From a checkpoint of a small transformer trained on Wikipedia: vocabulary 4096, 2.92M parameters.
Each number is 128 + 24 x the weight over its row's rms, rounded and kept within 0 to 255. Layers, rows and columns count from 0. Numbers have three digits each. The size before them is the row's rms in percent of the matrix's.

# up: layer 3 MLP up, 320x128, rms 0.107, rows 170-200, columns 64-127
# down: layer 3 MLP down (transposed), 320x128, rms 0.0628, rows 170-200, columns 64-127
# gate: layer 3 MLP gate, 320x128, rms 0.11, rows 171-201, columns 64-127
up170 102:114155159143123117132136092164129126135135128144095143092100124117141175084092080151091143121115085111145143149139118146124126129138156126114145174105152170177194158111109169128152136138121169
down170 097:137132146172118106121072117116158095102092106130130144162134140146097121092090167110137145134147146155133114105144134146140122146116125102127178132080128117097141163137135194121097117135172131
gate171 099:122130115101154102183087099119142090162154178135139127122146147108116122168092124147142082128105152132154148146148125105154137138154100090152126121126119085128177098125134165128149119100087079
up171 102:114139094144135105122102174149149130136136109080110121148119133154149126102105110150054135152133125161118158152111134129100199140121133165131141164170134112137123102102150120171125176144140125
down171 104:157121115138121178106126140086170120102109099087129145083079137132125136123135125119099073122087127089095136132148119151159140106076129138120092174155114112160150151141128107078127135121119133
gate172 097:127113151115139104138132141127134112108111117143127188099103139147146131134120120123115097126126122098083144140174111129115154140092118100161086133144097104090115124124119125136151126139126040
up172 099:105155110099103119183102184152127102135110118159130121144130084089090103150136130134106118090087134147145144168149118101183094094111124124113138124142125149143133163108160146096126131129129119
down172 102:152150128142164112145156139126125144136151135133148150131102151127134033146114155124117131139142123131113159088206156114108182128126137147140158124121122103118148146192163114142144136116116097
gate173 105:122145153146150118101143115108133120138106157127146152108135106124098149129082121127157126126140106133140153189154131121107137150106112174162147129111109134117168137159127167144099070114131121
up173 099:113126147089097136097094159132092176104158108191110125098114155117160135114162084143098138137139135122127087088083115104128120099121156122128117128131157123151119166083124110116167162137135111
down173 096:100158125086121110138111115106153142107147123132177146126135136150104117152119152128109129125095166107129125150127164193123110152115132161149126155127107122144120119138108165118127127120154113
gate174 091:128143141141083109128126139140145188149077109155078128110072104101161105153099125157091145142138106150117150124094118119157117107098114105148127142148109116160110131122151109129135098136135152
up174 097:106134109103123116134169133120150159150117135136151099130124138084159127119122093153133136103124172153136159123127096146129152165106151135132142117176138100175137109188146093108127117138122072
down174 100:121150137158152137165170116121129112121090120120097112131082155095156119154092116126101152116134133165104093098168092187160159135112135146171146116113146111117150146141131134134131140141116125
gate175 090:129119162151148128132144080115116134144068102138158143141115117165075124124105119139142075145058139126140095106146135103097131122145133140111151156113126119126123183138139165119107159158194119
up175 095:085094121115108168177172114126109135157107136131160127153128142102152121091088147121125141120126174147145137133103099130132112113154127121120196148119175099111118150144151161134102113139104147
down175 099:147126086089144118145111110120148096103158159163121126101169119117127115149121102176106206127130101104147135118119154064097093167139134117088135121148116133147132112117159083138168127162160086
gate176 108:185082160115170130145107098134140098133123112111115129101115120101121103104132074113105133127101148117145136088119115108116144201167120131139108114121118126165134108162119156150076157100105133
up176 103:111184104155125133128154172125119131128122146105148152133127117139124159128143156143120103099123084107111119154137138146161111045097131146109116143162152107141135156109116122136181145142152128
down176 089:160148119168064201131168093172131098144130134114090173158162125115129119110136072124141114087137125162097076156085111196090098143139145121170148139142136105117125107114114144132122119127157094
gate177 109:073119103098175138100109134113115126158108130121118100079130104095147106126147165114115144121056154162159122120125154130117137147149090161127137097170148137131147108145109138100141171099138106
up177 108:064137132143139101085146133148151118160106121118128105109074114073130118098137126149166112141110142083157131098105130121142142142149099124169103111136164108116153137164128140129148114138126089
down177 106:121128109103143097161132101149136143132104139144098152132151111193126145136075150133138109123147114168147143116120111122154141131119125127156134186154106111115155182113118133111127157151151138
gate178 102:094116161157131128132147120112148106111117139141115127139130182142129203077101109138160129142135120119142130134130166127122118186131156118126126175145153111114126090127126149124111127117097111
up178 110:110115173147134145151137175156081154114140096151128161134126088130151098183185143118092135133113076091106136125126083128106157109129121102148107075110130138105122147126168120138121110115140107
down178 101:097141124110130132109080159134176095084141094177137108146119147110128136136136115147130086121098138167133126151100147130147150137104116124154067103129088120130142120149093110128121126142098152
gate179 102:087096127150133135120150118118149147170144084102161149104122118151090103146156123126138170125092140119108115151070110145167126125132075107124151155181093127118106134118163142148114113096109129
up179 102:135112142161122139172130096114165138194185122128142138079127099132098120172164145145109131174119145139081118142122120142120110129096098132150134144157087128133152175136137127118150185073116125
down179 102:118116128109144150133122127149096092145137138175117108146108126100149126160110155185124120114143125184139112129165139143071152142134120130121127127104131147136139137157057124144148110138107099
gate180 100:083099122163141126140114160127137157116132114128124124160132161110116116106143082108152088120072118118151117124096137137128098129099136126167141160127149130131085124170130068136129139121094130
up180 099:093103142151166127134132133127140133089108091124104141166038141121087091127085126130167137138123121097113124136128120124115097156104119112144119151096136144118104114133112136170113112149131088
down180 105:155149090117185116145141124172179123083097112131140180157132103110150162124133137156125145092112130129105126110110174140077091112119129136115165113152155111127114159147124148135098098162136138
gate181 099:085151107124136140154129152140123189120130127107147107122129124137117132137164074077139129160137131152135125153102128129149138175120182124107116157151139122116108125125131117120090121123170088
up181 099:154132125110101126126149146091124120133142079108151151206128138137136124123133124076137176121152162139114142111155116127129151175132121107104098161163095121089132117112133111117135103170099109
down181 104:080157130126118105112151147149106124140136173139100113106179151088123118121119120152160106126177137102168143106104072137110128134181089107112158128096156134127142096135154096197116124106090143
gate182 092:156119136092163126133168174160165120119120133137133137135147174099101164142124167152148153109130108120130130128107109126127133127127122141100139125123108122114122128126093132148064085109138113
up182 096:077133101161100126142151120085122139136136107094142125191129128123127156129076106102100119175090126104120117146126131092154133119118122087091127115170140105184104101111157114114154123109113158
down182 091:156137139128137122106133139118180115150138126126086142099110146102116155110103132141105152132137135126171105113168158078137168143087146139158158120128151154113149130115115153107125129190142126
gate183 086:081095093128143182174112146133142140156119133121108074140173115109164110079155098127133166107134107120148126128127122129156137095117161149100108168146102092126080126120140140138114148166103106
up183 088:164161130088113098110136152101113121107166140147157153120143109127135141156093130117134096166102123142148126120139107134097114150123120117141145107115141210114159111133132163071160118098168158
down183 085:150152151135156122139156115147162115125139121145134148094135162146158154122138149126157134151084110178136097148131119074109147129104117135143129171131107138125121100149142102103142146112095145
gate184 094:134113095091148150156152092127129105147086139134153117078127093110083099141127152155134124152143110142104083103116154080163125157174120119119150101175126117162133145130138130129133123119133109
up184 086:169105110123098137125099121123114138125159158127129138151100143152085102129133113148077112121086150134137155098127137108124140127092110123105135135102084123145174127105125165114097125136119122
down184 093:145131126073152179126138085158126093162109104116144075121095143106130084146124136172177102158152152129133114106168139099138154126141123140097144097164133106132121155151111134120131136105153094
gate185 100:126116159190127085102115132106131090136149120137104085101109116122126117142192141129121123134108166120084088140115143106076104105122154146117111140118138126180153130184136172136152149146115147
up185 101:115118109171127131124096151137125123129141128109167126101106109110143089144132141114138093126126117129146122165179102115166044086151129155118126122109122103107131150131116108132109132151110143
down185 108:137112125081122103158136061128091155108170110136158122145169109154102164125089103134146149135126132123106122120133117152130159166108136138160148156120114064112104116122099117171162123166110139
gate186 111:095136108123109136135171104163140094100093122091110137115137112105139112126103126079176105129111148144128159117175128133149132108130137130154092138159141134126135134116108153117089117102114099
up186 104:162125134132128100137090129154130112075141148135191128093113141133109125124157143122085125146206148127109129139118127165081132101104125143149092131123100116124116121123109146153175104128142123
down186 102:110104173132146123190087068128131129112102135167131124197125139120119096153140132149162093127156130158137149156146095162129103127143160126105133117116140127090098135072112115140126119116135127
gate187 098:087096113116110123097151117086144140107120145190117128145168104116116164125119133111171078129126109130179135084164101129114094100121166096156145135088098101162135134114142114118116106166111096
up187 105:126130161106126158169176167147136132130102128161128135141136082118114152109112143094108107153107127114142115095136151109134106063120114125147132156096150151131144172086116123122127138144112108
down187 106:096130125144095127120162142114156131146159153140145140131089152134145113153132096158108126150164098137091134089111175070166101109135102095127157115090162098153144118112128112155160137098160128
gate188 102:186134102137112102165161138133115094158103123106156156112120128057127117154127146146149107148096146158141135151116139121134098134182160121123160174109087144169091056133123123138079116113154152
up188 092:105157160100155116125092120131131172111146130177143101143110147136115133145088107111109129128129118132085130104176121125101143143099120114098114133142126096106192217160147142099180132144109121
down188 080:110112127119134152136172127147148146176127137061073135123141130129098125117124126144166128124104149131147152163130134212175166097143147147140098098120112138172122081099085118117089128119170130
gate189 099:140127138187080113165080139122153132193089106092076140174148115116126153111133106148130123134135146132110107110145106118115129154119091154119072163092117112137115138151112132139166145078110117
up189 097:105129124111139160071147143125092119122158087158151129104083118128129126128158129107099148134122110096134125140109087162139141130174107126116161137096096116178139116141114098161119087173111094
down189 096:106125128093094158090096140106117127076112145110073179134107126148158160152120133131141126131115113130115174180110135142103111143151102171144134137125124145133146127117159134106121174126152119
gate190 099:116137083139182126114147129144153119099134138097118093121113111107093137095124127144150105158115111127137124159160143106097089125137091140095134175117131159108117118130151096134157201090100111
up190 108:126147133160119107173128084098156114121106128133148155125123132098113122110138089153081133102112133143121109118165183062133134115122106123122121169184126110107135138114146127102184089165137134
down190 109:101106113146131136127135121136087121150118124129122159125157129193159088175138126103114147065126165129108112170095107149120115133103159118158124106099078140111134118120139148155144111126134133
gate191 100:139108130099101147165108167121121077182122071123142134141153098114155118167148157166118138167143151160090123133111125109137112122139128101141113121154106079156147071161132098098103113130179122
up191 095:110078132134123157110133147134107106121144151123136147127111141126138096142127125106150131151143088139118131170138162169155075147114155115114130092170144173139153116157136168118083157160106093
down191 097:115145121125119144166123118165139106093121072126088100151136124084174105127146169158104125100121149141145130110084123064093144114121139137143150103137124055132144095150082096105146125118166159
gate192 117:157139101136138113103132087146132098164121131097106137113165147083142161116131084086150108123150123150158149129115087097083118110075178110137142124157125115141159128165161156103155152106126076
up192 120:119111132115143072115175135151137141167132147120100143122129127129141106129118072103149060119120125137206180097107131097093139136096128139124123090149126127132138145171164120112095141109146111
down192 086:111138128189180138123110132101112135152136116102071112116143154131100137126153157147136090121101057165126137121121086026156108139123126144119125148113101114146133168163155103091132159089148113
gate193 095:135136147119139102164159108138169114124099128117086131119124126141073104116139119126118086091107182103090135109120132124124096100127126102104148094128101123132068144162109128130155124127153150
up193 092:149143114099141134165121087125134100145093121112126158126103113124129114170138115155127084098151130082082112085111122117123143112132138140114158136147144138139122103188126119158133162133146150
down193 097:123114113168132091137152111089156116071125130109145123145135135137132132135137129146158138092144157098121166142135153137150065131172141125137104098144100121171112149153135125133147074104138113
gate194 104:141094115108125101157142135110107169104075127131161104098146169177084120132133140125168129114132171110130102142171130120097100158141122138086143128137140102173117135155179107134098128148124077
up194 104:134143124138132137114106134134164112123130123106131133120107125172171145155165178153129097161138177132109170120159118142099174134128112119119147070118150152107142092162146068100176126165153105
down194 109:162078142121167109082158133132173113125120142089092136102151153126122164139161118179140107140110099166122159133134142059113154146144118121096144123099153116139097149115127117078151159133097148
gate195 103:141147159112143108109144167205148104122125142161126127125117121129146131112101163112093092075155115105139114136141161171113093110111095111166137115155127109118132100129118151141112116071123135
up195 098:118072096153139121125134106077135105106128118088118111128140123119056129177123096131169122143121096117096119150128101101125151141130132105085108149125185142124127125147146116145156127171126133
down195 100:147124143138128156095089114121177125142122117156125150136109143119101145131110126138137114138112169103112136099135129108126116156126155136150130132161167119115059085102170170118121143135135141
gate196 108:131121094131043132130127105124158143133132121147084111125125157147135144145138117097146121146151145086122121126137146129108111145134132083151117077100081126109157158145186101092138146065109135
up196 105:133108114128077125122137168129133157106131145146123110163150141133086111129103133128137109138137142110109126070127078119113082086100146133133171133147084088120101132111141110138127133132101137
down196 111:131123141121102125133123119061121107087074134151169100154091122082096058093101116097136114089129129178118107148123124154132127156154074139065125162109106120128163136139123142140131104095122117
gate197 100:091148083137103111113104100129171159135120111154116106169127150114148097124125102114113095137133142135122122129149103144087125124079170150118119121085134133083125113121143113127135105131103137
up197 097:130128144137108162099120141104105133186124156160127165124157122123121186160105090097151096139103118111184106089177117121113107122169077149153120115132107126127145169138154095115087128139121125
down197 103:126109148175102143083120121108124148122096098130145141160140116135109118129161133081133109149135070111135134162148107046109126156118158130178122152125127119116111134117084127169103122138105136
gate198 106:137132148113096119102125168134160128138106139131135150159150161130122112091172116103124184082130119154127159107183130132120161114136138137176154136108113085116150128093104171144109137136116154
up198 104:140163146111189149130105130125095136140123096102128195125095149126127147103107097145134111154151110153092125136093099138152103164110122103157123125145100083116163147179118143127152141130133134
down198 098:171125142103152124105097138184145166140109124150162118102071119153125108171160133154119181115106120140126164105133139151143089156114133095149106101128145181108152129114148099172120148129134126
gate199 103:132148154147162155160112127114122145116107135127142144109147128084118149127157158141113162141121146189118134146088132146134090200129143074155091088125146134133147143127086111083125124148128158
up199 091:163113122150097108119160133114103094150076132078127104129125124108143114125152117143126149144123138128165158114109113110091165138146127155143133113120095091198142103147140124108132115132131104
down199 096:184166172111130140097149150143144192089117124146118124166156141124097137135122080107189123130115163118135141116102121153073120162140116119158101103098128129116127152123120123138132156121098121
gate200 111:160149133112143142098131142109209111100130130102098141071092165114129111133128125119126156127101090097143131138146150135143111119146139120165138127107119083112144115151172152183163159146143101
up200 103:070116149113124110117124116166074148148138105097120149154138130083129102121127116146149101122099121131122110160118106134119116123133134137154142120099105074100159154146123157136100075126114146
down200 108:123129145145145105143152103154176106134051110136137144135133089130144086135122082117117118153152119088120155078157134192161122107141135147128102125106110121118110124110135140167160115122137108
gate201 103:180105145063164109151142179103136107098102179106093149146144144113124162148114122116128164152119138124086139120105136159175083097124110136129158133140129103136086121144122127084132131128070112